From a checkpoint of a small transformer trained on Wikipedia.
Architecture: LayerNorm before each block, biases.
Training: a variant of Adam for these matrices, 7793 steps.
Each number is 500 + 25 x the weight over its row's rms, rounded and kept within 0 to 999. Layers, rows and columns count from 0. Numbers have three digits each. The size before them is the row's rms in percent of the matrix's.

# layer 16 MLP up, 1536x384, rms 0.0516, rows 982-1088, columns 320-383
101:465481498476501491539507486533505474522512565491515478486486474498510494495495500460500510446529531442499526522484525529467476502502490482458527527454541518526486478468451496540496498489466475
101:490503472487529532511510496536521496473549512459470523504515473520514507502492498487460461558512502477511480509481486482494530514452507496474493489498510506496481468519493542515547518503538515
101:493530484479496513531529543517529521506533515492479508534472492503506519440475484486505470558510473499497509509539554494501510458492471511489487534507482459497490521512479464485512532497492509
112:473464494490485536480466476550525525461543494523506510516462523482476501500476524492529523519463491463482477523530491479494489499516495531513490509509504538475498443481503502530536482499497497
108:469498446441504515464490499507477484511499500506474540480478518512458494479500507519507487517487526495491476498508516502542520496490494485502507495508480503521473524501510549462523538476488515
109:539442531506495523468482522502540532464572508478493517521529499491506495478484476519537508532444477509466492513528512496496498504529482505448510503515513493471481504532469530539520514458483467
103:495513512472484493505542486509516489526535507524458531501436515552524531496480517507475484542501481492536473542549482539459528484520494516520521520497544469496471504523444488518488495497513458
099:484469459512486558495512530512533471488477518497502458483510480532491491475501497514499515498500496535512495491497494528505518485510492540468502531470509506532489505488474516504529484481510499
098:488496482444477572507538465485518494514506524521466497476505489509486494460503485545572491479451490547517537491482512508495500460544513494498511517465499548521492494497518544496532522498457475
099:508511466518505470507472499528466471532511492473518498503493498537506515504496509515498467511492450505528477479473486521470519461466491474494506525505455485518470485503525483498473464501505497
106:506529498524503505485522489498498502490499525510517520475502495479515488479512452501480513502460505469462554519520520506454521484497497490496493503479572522489481520511458562516523513486515540
092:488509483551517510471521509542485512482515551523476489516484489527500530502524531528513486518507448538509542518510529511473504483488512494471522529492519467501496479497480486506510512482511531
103:486491527500477474479489502507523459474520522467505493455477511527499522492477504467490543514502503523536510463523488500511527468489500490449505518484591512489505508530486521475478522542515522
106:505503497530522520484499518494465488480471518523503512468481501503536488519488442507499488511491454519466536539545484510489522490497479478486546496544489528494496503509522506512510528430554487
090:468516470485488497520517510496512503508489537499457499486516511486494507507497457461508487547452487474518505500506487558523517468502483460509543529497505532484508501487500533509476500455537560
095:519478535492497506476453536538498542485556567545506527459465500496499512496537469501517561475508502493490483508504507546484484496538496497498512523435546467502485537482487511480506525505512504
098:500505475475442485493486513525508506464529507459518457489480464500483525473502487498478478530509480442486470503502512528470515460504477501499511520516483514515500474579489477529489503520472498
101:477486538509465498486477480511468537456499493520517523510486521521485521535502492490469485562462532510496516492539512493499523482507508502481535510480506504536499467516452496469494549504559550
097:493499479509479492457497491530504472463519521487414504511469484561514476477500470494561473548528498507518519486524494510496521522493483543504532497472547518530509488525506499495510520536497500
101:483490483497496515457518491506516506543488509491508515486504489533556565504477507479478477515490494489498540501486539532458508465501499519474509459454518491494480466515520489526511453515477524
094:472486520537497512516512436518469517498502534469490542459484457475497498492485489529518488515488491494473516527489495524476482504474488485492514473466498514471434463501534482506484525472519521
115:504502471489492509472507446520493510469493491486497505449487499517484506490508537475496473468486540490497524488500498542545486483469460513482542496505522516427480527515495533508451497492483491
100:500489499530447497490493456492503479495489534489495491501471433482522471486475501504533533539450467489503500491548493460459523487500496517510496504521507511495487508535477489499473528518500485
106:450495489545483530522520530482462481532492559488498506438520542548504514504474507500497464514486532507512509480520494476440524500501502540501535527504497511483486508486518494555533493497483515
081:503468495498518493507501517486480533497523523505484482510474504521547470463516508530468490541509478472490490520515552547462499505489480455486520485523504496490489511488516516459478524542490503
096:511471492486499516490490459554498500502509503470498492505480485479530503504510502525494469482488512505528506516517467520474543443506479498480520485468521542497488523531506499494502471466504457
111:507469516530554530480508504474545515540531494475481483564519469480478501478515481502507460524479495534496476522535461525502521504496497542483497493464530513473494528548488498498503489525462495
112:443485485564532509468504461499486495521491494499506463466476508513501508491506534541519492494501517511505501480503514505468487498515430480496483506540483513543472486491505527487496499483509516
102:524491512515501497507478504507551467489486531483434490518491496492494497509489504464516478508470507552471512521525524535523505431471487474503561477514501522530489439508489472506503518455455492
098:506464535471532551477493465531463509521513479507495497511507523519497517502521502486471524534506456523488526485515550492472492468469500454513521458462502522510501509488477560505483490518503488
098:504521541506468551517501536544498487515496494494488501530523525514502491509487494505450496507472550484484521519500518479580490500483482513486554500466495513473488467502523504477526495483523510
112:484471453497507506514473501476477494493542484466454534495486420489499507464514488503528472464491517510511503489541494476486530476484452510480519501481507510524482480520461466485494495487486523
104:488506486520513505458487490497488496476483478523474561499548496490479511464510512531478465495498534454479526530530458515480476520506454474491489505526478512509465480520484501484474477494519511
095:486434509487451514521510485525495517506481519498511542484483533488496522496489507546496509561524505484545526492519516515477501515506488511504483488516491503525484475555537509531541516528473484
094:490480483485446516507511469519493522479500522504478485477509509515490519553495412511524478502474474529494484500471552494506508511486513550457534545482489502511511475480494474484497466530519500
089:468493487520455443472495491491508530504521559471494485451516514458530484508453511480505499491499479544483513535521533485506511505503513530483497520492486467482508470522474504552461533500510493
085:485459497505499515515520491469495502508478486519484518476460502514547490497486508490535508521526527512465504554498512540460500510540507580487527495498510530489496511515485461492492514521508479
107:490497510484472537469542459528483521525515503498472505534503531490518515502512498525487512521467519485482495511476512513564510515449479498494505527512480500453498472524524481499452533506534514
094:502501489502461525473542511484569486488502510474502459526516469528470524484491496496487476540491494523476525466521519522506536471490492523507582495510484501497461502538522502463481540519480545
094:495497520514482525527507494498497494559518502517438486509484473570495523489475432486517542504458509483535518503451512484481501527513487496476514507463509464462505466470492481467480516550499516
100:516502515489477495534473525467504527487557512474518542494497449485512494473465530515441487513495519468486490543513552502561522518479498532504516514472481514506499504547501524527453505540482494
099:496476510503484551538486512476500477535492485509474510447520467482514513464523487517558463498492489500474486463495503503544555478498500499497501507492487534514491474506491502497510497503531506
095:471508538511528526494485535510443490534559565536526504509508483509487512549504479491508559485485535498472523505532520513467503535518495494536495502506536498456497509491486525499496515434518518
094:490470506449519541507482459495522507482517528491498548471496466493495495493513503524515446455499520509530513483530504516488478517528512493510524533511482483485523486502526500473518493516498510
102:488467432445491512504497494511522501523506503526455527526498501531535510482527499484499458490514460500517502476467531518497494468503510534501537515500558493508460530507486451464484539519543500
091:521504536474511504476506517484500477457530493517504514554482527458532497498561544528453501469457501532526499493532523484484483489505479491485484491501525480478498464472519495488510479501517512
099:509512497492494519451521524512512521537520465447507544499485498482499548492526490515512486497518527520498509482486502498524508505438503498508585484460499529479491451473473496473482500466515552
102:500521523527514489549477515521515523500555525490545517519512453517490533521500482547513479521546529488451495511497492485504500536518474556514526532513529558462467503548479479504522474513498485
098:473461504498541526479523456545472447496506480481508489491507505476491484508521482509502452497467456506475521484543513518506505489468482505490532458458490494466463509487503513484450487486540495
093:486480456495481490454522481505542560538526502477473501504491503482517491448557487505480518483517507525466481479484495532454503478450523540461518510482519520519489436514522523517534512478520518
102:500444507465519517480483537508519550502510535491529494503485492476518533507480530541492504487500496498518508463564501463451463487532519492491483484451539522512492495503508532520521490477494485
101:524522514482478513449489471505496500495520515490468490484498482477509541550523474490507490541476475524516481519516515490527524508482485494492541472495544494510465520492516487521513448458490528
106:508489512517504517480510496513512502465493508539467500538433522521527538461489468513511502540489479510522561512463527536469506470497492512532510479459501502456459475466495480485499504515521470
086:512473445511477517492511487497479447515497477491457457492510498508485493482529528481514467548497474472556514496510547580508542477481492517512506504509508495491495485500469508482522478498505518
093:522522471499493515498503495528490498498483521463414498519507515477484511474549490507464473543513469495505505511517492533496510526503498512494530513506506485512517459508529525525539472483561540
098:459482494539517500468483512515538530462510526463492525473503524499538470497498531496498514515480489492519511544493500451471454552523490542481491487549521509516486541493514495504536508471501522
092:498541476467494499530465499519502482497503540458503504476517510475514481517527514459507533477483469538502441533512520494495517484448506519481534518481494513478521516488486549459538471486508522
089:447469448493519538515507496522533513493475511514488534535529474524530533472501453506460473520517517509527503490543452475503483470465457501445496481480463523488490505516480471494535489453487514
099:476488511519555500508518493489529521507498540477469543532515494525477474450521475498535547518500517501462502494521519523443490476518504513497503526525506501461497515476515508476463533498507503
097:508496507528480473453509491483504516499512497495484487547512468514491506499538489511544478548478503484512475479518553569500494504497534527516500540497447487456478510496499485466503553468516521
088:480474491494464506480508537509543503444506544500483491512528509519471565507522476464501482489515508526527504507511524485494506488495488480492465518497488503528472482493463520511519524489510493
105:513514527479491528522489523459532491482490510515514510465495507539544535496494487516442496524524515504455505488534506488508633504508432485462520510505516525491468487524543485520483496481526511
095:467517511481480505465533521476539446506528531513484501497509526522530497474515490485493490530448482500505518534472522474517488510484489512495544483474528520496492514494495522479494485507502507
102:507501513525493533515506511536464503521534499484522525485500541509494520493504518514545493480473516521525512489546522498449541511484460500496483519507503523421481518479489534486527470499474490
088:523509534486487488410486431508483509493496582509482504515480514540526538517486490506530485493469518501500552552499513481515517464470479529509481558500512491543493492502513483525530515487503505
101:523476516500514477490504503479472565527509492507496557454482495543502517506540489509514502508477529479472515522457477490479515471473460501504491545491480521486470456563449506487519521492539479
102:503530477488497488514522416532502459485549532495511477478498517538522503528468543492493487537487492479514480536536515550485510519443490533527509502536514512501474489505515545481506497528523482
097:484464449499487538526504508510481512477519493441474490521482505513539479467509518520481472505517479449475502501532471519493557546472481513502523499488506489494475460469472511515495541545502505
092:450490504544489475484508519499482461538520491533492515508425523492475492513521496551513496488502512513482510522535537489500488507525512490505500521474475512471501488483532494485494494513555497
097:514514461467486491490503508517479545505503500477502531514486499497471534489471505539496464496520462489470489532556540472555509544424470507527523490490507518490474472482494486488511491535504428
100:487480479465489474490492495538465516493527490491525536541477471484546508502510503523481516466515505496542500528526522465496482493470490466473494470542481521497499497520481491515521542514522524
104:494515502511532467490520507552497514592493496497492500511497481523484494477493491511426531480501452479537499527558501503514474541441492492509488502485503482490484468536465506532540502461511538
102:518467512483547489504510501489489470510481497499495549492515489498483490497491488523490486458441491530541466518517506490495493482477531482537548514527494523424495486502483524485511524471483498
103:473510458522493532488495509480495536500519466479470535513491470458514513440500473504497432497504530512504497510494499526489551480483501503473513508529510515495479479492497509516493482471530498
114:521498518496479499495565494480469499545467505512505521471490463498518456473500489537505453504510480562502483550514534471522492521466497557476528497473474506485485494446517530486469505454488502
096:437467481497496483483518464530509467440509508456502460525459530497481479508505502499523549476492524486500522476464505529527460462518508519446496509520567492478494516495556559530462533472480525
095:516473497506461519482510535510508521506516496548499502516525492510474515482503521516489482526537468464502448485549549508501519468477495441521478513527474537483486469490496493473509506450440508
087:496546507481521479444489477494505506500466526551512529485476484524515548517491462502483494514465555533531509496517514516541478510533481498481509505522515490495522524501466517526537447462481498
107:531493499506488514552491524489486498521484489463494509494516436499512516486489487496471499498472463484548496504495495471492505525459493448467522534457538497498463444540504474507484520537544449
098:519478481478495492483499485489521497470511529500479525514497477540526515481521520505546493571486500506515502499499511510453562502532509516453494527476526477509499513513489490519516487511516503
093:518495521485540534451510483530505471498499514544492496497529485508462513518497523483518543493501488493519507510495490510484511474469505504494526471460489555505495515505537517533519464513515497
099:542512491436502530512508556490505454519516496461468532506501495539554499429502478489505462510498478512516499499528529514486524484496489538525540492479533514502480472502499527498485499536557495
098:478506488505489509520503515499486506511477523482483490481456485481509510524492462532527538531518524545537505466537471527529518486488488494505506522531511544500500500500453534491521509527496479
102:505502478465515575474490542521447480488502486495446524487497485491539495481501455480531463516499517524501492505547501515500479512494501480505535496507513536467508465465503527492468512520545469
102:508490486478487503477523472491492460505508532440433506487509510486466499532523497496544487517552520531550493511476506501479504494520477545491515528495498504517485474516525552454546448484549517
099:486496505513482527534499514511567493534484487503528515478533485497519465487515457468496448572484460506521498452473484498500501450499459496501499512483471541503473493521530533493473478500487517
108:505485530464537538469519483477476509450482521526515544535515450497481469490460529505484527478465517526489511512502578495489489496482485454510504490500499498489495485496477517490471528494475512
105:498510513499490483518451480466508516553506499498540516504520492529450545517522458548473465517469519496505482510513513526531569460443474517502520506510534522504478507509493491500510460494479526
096:481466500487529487477511515473527531521568550503486504475439530521506494476474518495523495512478475503519513503520520503473499519520496508507463541542533471513502526514491504509553510523519486
095:519507483511549495511506467459543497533505522503508515498466504514521513526484453501546499510466503487490498531542542499481508528520492522516451471504541496477482543517493514480506544512492494
096:515529467442507530478507527537501510479494461520533511518495487542484510507523465492472449488488512493488475515477489489436528514484506481476520489453498488464481465475526481497496529498502528
100:489504486496498481454494514555534521530503474519523473500442537535499550481481494519521490515487490480492488519534498524492553468490469511500490545476483522489461506491483496506493545456475479
097:519491463503497535536544486501502432503501526494528512475488505483444489530531515472520493492457518515502533502486470535489536468519492495461513547507503534476493476475470515523483501480493469
105:447483485507450507495544498550515519524520479490496504460514498498463484500571500517513467505517465515507500528522515496509524427505468535519515519478498532509487504493518508453519510474525514
094:476530491543494481469471466464513509531494488456508532531489491474450541500531481459502458497507478503507508517486492482509492461492476509484491528517477486460475508495525496495458486475491496
092:506473519501524486537499470523505494487477487513512517464493510500494534511481513524472506537486477449491491510510525509492498454477503529480540478520504547512475494527523513493479513503513488
090:486474493514534467479516519511524553498506506510486502531493514536532483503473515489461493510491513496568453546527498517523510485495469472515495524522490487484459515533530483515544534485527503
092:509518456480503482477516503541496557504498498484447516504475472447528493461490531510545522480493507497505559501503494522518475473481496509476515508482523532483478447515477488501528522507512515
104:470508512524535505494494516505531464484489507508504514483505497518480445506486516517480502487506501553471484516553486524484498476495481487513493549507548545501495491487488523491480549463502504
094:496525445507513486504550477488504550536506491490484488480499428480527501469512506482540507491527490497431531505514461521440507483515500520483509488466571489494500481505469505516469497489565488
103:560502514515506483487460478512491492475561509559541496489473478513486501519512477473474517484495499470451521498544497525480498494499458521462505516471537515521484525514506523488494511492513477
110:504514471494510537502471549503509494497519516473500524523513449490486475463473503511543477525541487485468514507492530507491542492534506475524507559528510473520510468497515488502495533514464481
108:531496472516511563522521481495512477523492537500497497547459461508518456492519524507496499481488495544498548558502483521473506441472485500508530495450498507492480512522506516478514511493507500
105:530481515500522540463559505516486478506476499499449488498526525564525543529541524529505493492461494491553525498510493520488498514528493488501530490501486538510489503543501518497456519514499493
098:488476501491500495489472508531494478445535548473508483478492520529493483522478496478519517500485462489510531485491540489482466542489510490486531528530538550524488484495506500489515513490489509
101:521444487487515523493522508493461527511467474494484527507529463495533521479521484511474498510449478525472486492487507503485482520534499499532527505523557529484487541502519470534505501503516447
112:460498499494477464479497438534539514492535538474524531505465478558524502505493471532486510500460502545475531530515497488518527489450487506517552508457509497497503488481520505474484488475455459
# layer 16 MLP down (transposed), 1536x384, rms 0.047, rows 982-1088, columns 320-383
107:459498462459499493508486481507544497468474525490523455519483462506470508498477527492490508476502490515501493486544514517517490488560508477521526546500499485505439479548482466504505464515489504
096:535513503490534515477481470507475498509500450474527483498522505441484484521539500509503503462522536539523476522507503513508492500510431439473486530499487516488492524518475486478513507512493500
104:453528493467534523546495490492496497512501503468491485436477487513511481485536522514462529493502553464492535501501502498503480505531522488512461515481493482450493499512512494489510479512475526
094:540474539497529511513481501500500500530510473497503518515495496492503543496490504515485533510537477466499481500493530517508480512536589485494507476506518485508619497512478507497508467505487499
114:491520475465548425504486491503518504455533501522502514494502530422463494489538515546526482493441514507474481513471490523483451484521535530477555473505510500500462541501471499504466479526530513
123:507458519521486529481533515501516493512527526502527478484442515496516501453452476499491548515494525473474502496488452500498523510536482456490500500478501535462489501487503500528465470504460491
104:469455520511521491523487516511467484523481513502478499491511475515494490464487501506502499510527481485546537528523534552477479493506487497513481512512505496524479458515516497522487501508468488
099:467523484527466519505447493482512487488494511539535488508447515471499491510481485493515506495519506460505465505518524415516524570512544488482489484519493480491514471486522462494490529466472514
096:522499543488525476564499515498488469486464493513531489543507534459490524554486521553476489549529528474530522523538503499486488519499500488574484514503482543524510506468470470477493492494510515
091:484454521450526495524526510501469507498465512512490508509517456492481533487484509483497516524489499508516466532482493484530490502484500527485540503493499488471513497531500467520522507511482526
096:462514517473488487505493522527497521465411507539473536475464539536535463534454522509486485483520524522513462551515503509503531529480504504518509511521507474459478522537547519520452500524517509
094:548531476503475481503521480496504501505464480502522499484476475504484514480505480450471489493504482459526493473469477548491524488490480466465511528508492499487423515480493521482501488523487437
097:464562462519535519514517497491500527544530484524572504532530446461489525512541454513501502490532506505524482515506469520508455498509488520455519514495518530491539506508496504488516471488471474
105:442460505548516548538504543480495514474506535514523458504509482498511493495496507490449547478462512518464520482494512503531486511479460428507513495482490441504486499510464476505517519516485493
095:511522507502531505473501527513527509525514502517548523483481517444482532488493507469511528524533514410464513483499545466508471493498515505480476513509531500526461479479509490519524478458482530
099:459508506538475454506532466522543545495490482476544548501531481468552473487518507536497514445543535486531466488531465517519499514516518461509536493468503454462540504538513451511503506493515465
097:495457498479519482476543480522435506529520488517493467513471500553503541542514529545502513454467487507493534466453501493504516500458502513520494469478483500544525484504539505477483513465519505
101:474524539513499477464524476530473533477485505508525503520526517517504471476474476497498476507473512511484533540535540506499472521512529492473498508492514470534473506450526438459493461536458480
100:490463513500463495519495497466484475457471479520529489507506515504523477562464502488450493495502509501502502517455521478492441449505514488480486517539544513494465488501518506470459478511501524
100:499507512541473510481507506514503551532489507501493488476527510459480494486568503503505505515507549528468490459519459522478477502514502540489452526495523486490523547498442496482494537477535455
091:486519504499491489531456493510502466519508489505490506521508505550491522528517491473484440515477504479490494481504474488459507500510511537548517469510504558518498504505477491530482459504483518
106:511494519507512463504477486507479525539482428483516475503522470471507492553471503451500528466511542500494487516494481522515498560463498522516531457492508481469528495511500521480493477515551471
100:498500541496490504481523522494518511485484488544448481506484528553544491512457480474507500523511495483494465454504518472465530518474512494496481497515502475498488517500537455496537472521476545
105:514514500564527524491491492492546519476460503476503472534462574503495524549499533484489472467535531472471533491466483484538471507470554498494537491486506515491472479493571502508530461518506527
079:474522533510471510506496508476498492488530489538538502503509521495422485484514490505511494454495527518547509479551478459519483516491536504494478485497459513521505491500487477488488461497495517
091:511501525507568489501517510498542459463477490478492503464485539504495479494507505481505500505531500542475492498500467514518528537509488505466493496519501474469547525494525478514486500479503506
107:539491501525454494482486509513560448512491515507522472552480499520457475532462478501499507496515510499513521526518469565500457498472502485512500488511546458497521428519498505504521478523502510
106:499481480450508469495509544520517491530483513516495482474482520467449504498516496532472471512461493523553490541533533483481444551518481513489532501537475504474512508510485489499522515484490502
093:519498512497501485546471488487496495491519512499484443509508525544558504486491534482472517467506480497459469518459479475482545501529471497516481489484515499468451516515498534483461509532516483
092:488511505508495480517548492496503543516466521506524500519525485507508533482491502552482437492489506538492487521463496477529484443521507515489489509530487472526575487484490517471496551491503477
092:464510501484535519557462507514470572488473488520512524522511512525477484457500471505521503473489547510484491491508487447502544468477532488487495522520493525513537480542482531549474529528522503
119:471529505503531503495507490525495479506484426500489479491504512521519464484521480470503504517520503491515460511506461522516514477520459496500472480461504513475478501508483507477485510492480462
104:525510526506506504457491513511508531510504507501529505498481482502482512503493463496542535469491481526547529467478541479505447491548517516493523496513539527505473512508510482491515532515449471
095:514554496540528505555496482492516497496488495493474466510519528519478446478520525493520487470451484522468498489480513471552491486449519468517504518460504502488501503515474490471523499452484480
096:543543488556513442504506534499498518514489495517500488481533525485536544535512529494464462496545486517470495547497506482494492488503534485481517487514507559488470527499464490513491454495514513
088:516492512536508520552536503515467468502490467470500494500560497489514495464541537491497494500470520454472490528496441519492512503471490486494536511449456523521488512529482483475486508481530493
087:531514527478537539450461575495514494503501470528494478485496517483493526497494459487483511506497501505557510480510495451509469525544521474484506477504531498496484514473457518530515540507486488
100:537449508472486498452496494479512498494507521546505470539497516516509520518496514515534491484501490519487503464582499490508510453541567487502512491496504494508551485521518480523479494515489485
088:519512519507506493497476486451435488507451524508496556463438483491535460524511522549480471473472520495485470530433492493511490516484524479490507537474510518524487508500486494532529503496528561
093:513504503541517512526511510507476507500464530500491474497522467491476528497553487484504489492537477527507528477551487510470479540517500512476493543489530556497475520497537565529538487511434495
095:463493488513513522475528532529476477530486490483521468530492499529480537476492525517532475530516504496514538513485478520425542466458493505463479505473497535526556538521501503485512502504509484
100:520490509493487480445446424423520516502468482546471504473535480503492527519505503557523505500466523503516517516459494474446543563545523528507481479463487507506425472477500479503526495521502522
096:506490505516484514468522488512536506539461495489474498522487513484507550534512493475504549502545511480488492489487497522485589516449509479520481476444505496490491468505531479504483459473461536
092:490519463504518483466506556489532442519486497521470505484520515511528478518506488455485512504490490497451483502516465471505516481523527483520522466475486478520434496459465477529509532450460460
101:517498500470465499531519525481474484461475467522499488503502501528506508495457505449533544519472478476462464532525525508490530485526490544499499480482516510465506516419526519512468482528457475
085:483515507507520518521497514499522475522495507470474443507508542478519546546536459552508497509420529544511523486489467486467494476469502485492503504511449509496406521447503467446469521473495445
106:484513508450530494544492502491481492501473513506510474490475499512515508498488473484492465565496465507498481518531552515480498502516502517504455517490525473494452511566537501498471506509506463
106:546485508520484465481538519493495492488506507493514491446483465484507527515501491543522488473481513490469525477482510473481519519546528469494472540473493512529453518499445510529511493514498487
095:472494479497501501517524484527515496504474524511519452488472545520512486462491541469505488550524522534521493498442451505465453484511471532489507490474520548509476507575514523477522481544469502
104:522511506475499512525519511458497497519460472542503484460459510492515567537504491516480508557506507487489483524511556450479522537528472516504492496491496473503410501530506517490481480527475529
098:489513503521474554523517479536483492509511484487538486488523464479500493483485540523488538460490568508443474485495465483478527497497492460467505504512485504460510455455537522468517517527466476
106:476454511468515483478517535477491534493507519488480509522529540491504458497503486515527525487462514520489517487487468495491488520488500469483473491494491477509524536474548462520493467497449498
105:517513488472489494472480522520457521507481499538516506458487464467522494504529501476462512539491499482499496509497584504512465532514484479509513515506545519484479545505458440511442512552518469
083:497520515515509475498504505498484526484497512502504452466490493493531471498485476523519461468521544498489509508494455459490529485511539480489453471448522506513497521519455493497504526485492492
096:477486519522479480481504523513517496495509501508550470544480520509470524511463512469512540464470479515510523490493506489495509483493472512511489565466495509484465489555520479480506458511478470
093:568561505480464504506503531468529473429516497536506502458489477501478501452522501442471497514535506472503516506494433538530513515464493526521553471516491507470503479470505487459477475502496521
091:503470512486504502490555518474494512526491470505503499486503521512485551540472504520483485515556503486487505509468462488520458498510554479545482479528494497477509496488519494542505531511530486
095:558539547480466478456513503478478507506493485491477498463505492522472473483516514499503500442521505531461434500510497523468503473481534477508495511509511530515405453476476511504477507527496496
103:524524499500487473469496503506511519510521495498503503476474485492512526521532490515495522508518453519489461487467534499484475543483497502478494494506500451555464478460522559513498489491511508
092:497438490483530499498513538504473494526492501504576507474532498547544473520494431532505458513495473516469489469481451530471547469522509490514478509506494488528521494549482498505482518490495464
088:499507452524494481515505498512525523479471526470494476474522504477496549461446492511551485500545512481512484489537486447513491511488492535534503465483483490477531482528521489539488479508491510
100:478558457504537516551469534500464494514483522470507487512487515542511544514482467494514480481511472518515480523505521457499498522501511520503477505543501518511505480491517511499542463466528463
093:503517495483506487477459526505522501496497503501510456513499530506509529509503440484527470500518505470514498492500514477568534485502510468467444506561479481504454541532499465465497489498491494
103:491560498521481489525541534546556507489498512536471483507479542512527519495537517487490500478538490469482451505501540482517474540542509513507445514442502456541434474468522511443458498476470501
086:530524502498463494486515493545508467458464454491551546526480463504461490473506537526516517486461486495509506518459494532467514491580537525469473504471511535418510513556507494450525485506454498
096:459514495480486525534473508537542444489469478478506494463466525484437517467505510500519454494515501502458531497523484482534516501521489534508508494501469532515518503491517468497523494519463509
098:492480512478487500548501534508488468491466498493521498511462538513499540495525470537514438522511479523497461490518464496488492493514486475528468522531506488503458474519530505501502510466489524
096:450499506464504502536480455504512491484466479480513488502499497529488533462522493532505500498488465486466504493517511520519468517529486558468470515502472539489460488530454467478480518485497493
087:491531494504474467515520552502516511483517516492517514504508465500532519537498515470489482548492490513499506520482469525479512495484540476531438513499493515475528490486478481472537461492450467
102:512514550506487499458502517499474474537512459517478534529504529563530504449500516495497520552516475535478524452542501504491519485533463509483516533491469492512426528486496549450476538488522486
109:531524521527492488482483493487520478522495466499453485469491518533462509499509494523510523519524503526496490513470453520537483516445474477486524456507455512516428493470504537466523499479529485
103:502511489495477479511452474509499479451526472500504552470469493499482485487466506485507486461517523495534479487510498535458490481565500520503514451527497511503506527500470470482490518561458527
094:489540514501481502505482517492493458510479484504532449490467534545486509480500466470479487482537516532467494494517492503457511477492519494441527488468498492471558490492497497477498484470450448
099:513479490475460511464490523515523465483512475490483498557483537506501497526549487444509500513472501545465465504512500489518464530500504477468479481473533466481514491482481511499475524453446479
125:504517499496525514491500468467468471515471459501476501529547525479488512540512475512502475493526484553553466494493483489486517449502539489514522520512514490540458509494456453489473496464537475
096:525535507505506476513508508477543438502490486551538489499498465531483530489468522477524500533557511522515522472496538510451500511500507530497518486469467492539488475517471494481526427537528518
098:493499486480553485490531488468507498464510488501526528543507498516462508490510516484499473472515490499511494527499554516524499489541477486498543500525502465481456425528499543508520449506521506
096:475495504506495512507524531529518517555490476466485493519531494494545473535506521503497554480503508462508548530528487447519513486544496538489493509470470508470487523508505523495454548471478500
109:484516505515450473493489482475461486487495506553540496452480467523473510515551495487510491481493528507473500491491528514538498471497542543487504520485565536491481543497483479497503505546502513
095:516533480510496488483497500486454518529511500481558532489524474498488511504537517491483502508465491477515515527503469512494508487516527511519476456530500507479506508494501525493511460451484528
087:533502447471462522459477524462469445480477481470503530461521496513508514521511494475522480508497496515481552531504492498474510494488515481498426535515498489533496563491516511486493487475531476
106:518490489476482477495479472442524487483486527514511480518491522481450523504470502496459492481525540502513505498494549484493556519522511489492484513470491492520453490501541487484515438482557570
098:543500489472476443540469492562503512515493500464489495466546458532537505515462495473454534484486514503474484463499545499526465514520484517497516497469507512505462473475504500495532489484516464
097:536477545556515495537495467452501511498533511485527503500515551540499529494532478543486526518487487468468517490539524499488503480477495490504482448493497542558452427473479517463512497466495504
103:502500526451485546490482523524502500514508491469511487554533549514554482493467491477511499516479479516478518528462521478526535484476518487530472479452471487516454512506492542544518523460471510
088:471521521485499525506494525495501533534495518497501537529486533493488524464473524502477513479501499501534498554492490463503494523487519491507563530534443481521519510531479489543471443496458530
117:447527517508471509511517510488519461480515496516511547516498536513512508511468456542456474480490459471520504489558460516510533514521510513481482505471568502473480512551532513504510528525518455
102:506488493516492488476486483459518491479554476537471485537487479502529477486517524559535454486563507498494486507502490479508507514543556523515505515488500477455474472531509511491471482508522487
101:493497548477485516492483523476488529477495478523502474481491486481534511492527489493463468513520514496457490544451516502494528497541508521469506462508487512477432510448532505540509456465481509
093:520504497473482488494509508469515498521487464522499528506485488536485550456535527484506451504517511503509523477491489464478474505442470464503533522485429483438517468472473513549474473494502543
093:530482524533538525505466508471472514534494486480525476449577513525506513539490507496492486478472488479459500487472511503544481509505519549507526488497530532498458563569500511540468553477488507
101:527518500484490542478513457482531443501493516474513503502504491493475459501504516492516493533481474523516506496469507499500489474487495497507542485532531514522491496488521514481513530511483496
095:464498505526488512492509486510493498475486522524462508504478497489494486492498497512509551502517537505486488518505471492526526494480520555507509512527481456501535493511524466472532493514509492
100:478514508503545522537515515543506529514446489498510500514530481483535509495440467503512533495482495477521516502480505489468485475545425494418491503515507456485561503529506421509482521518465496
090:507484517488475490512493503554504485492527490511490506512487526505516499475499500488486489501504489524546524473441533475508512510485502488451489490504520511490509537545502530492470535463490502
098:508515508481480460455524493488504503515512481475495553469515512475499509485523431496505481497526514492525541502538490466482501505491452495479489555520476485531493463459520481555461524526525493
089:514495514525469513520505504497470492491465485516538481424491497525465479471477477522504469512557494488493518497469489469475498481514515492485517525504448467495523485469511482487473511490473516
088:502511494502507516505475515539499435526507493530486439507505517506476502543532520520492480490513484498533453506488498457477526503515545477487451491536517519512498457497514492524493500483486541
103:543538491517475497502497482562522500503466513444467519460477512498492479528539473496491464510517498553506488493481472504454518509501466523521483501440498502444488479541494514519531523512532476
098:508527467477529523513466537515493492503535425511490501479494536504498517501457506555513492536493470508512495519500541484478498520522464495472441499523531500513470487515474501494516518491461484
100:497556535507527500455531515557537487489472478473491478525474507495509513473497485520499512518534505502521481522509491482494481513515523468486527489462530520466521527490506512516480489469471475
095:511548475524485451492509526515560525515500487492480472520521520494503476465485530458494448545506474523534487470504463509461501512516535535486492494496524501525555505485447517500480476507504492
106:520510474510533483504518495538486526482507465504493483523521499521477488503509511502503539505461498529481507513451488521502487503494499549499514516499486505483525528489482506493492520491505501
099:493545484498515496494542489483511478539483528474559542510521487485488488456511475485522490468537531514493474500541491506502472488554482498487487487478488433507514490535534451483548472510447527
099:503500463493519489500523493547550477487524487481489487482469492489455509474491524461512444468549469503510508507491519487489481496541479505489532497490509524514424465474504478519506542499454471
099:486516506535489471485508507523518512473537544467536504489501518522509504524470472490514525499530523457515541480538493498505483471545499475549509524461506478494472501492524516446545489488541526
112:487541489527507454494541495441531526501504529487505533504531486535506463495505494522529494494509518497557494518508472539522484512501532459522463493489518457514509521503518504482519485516498502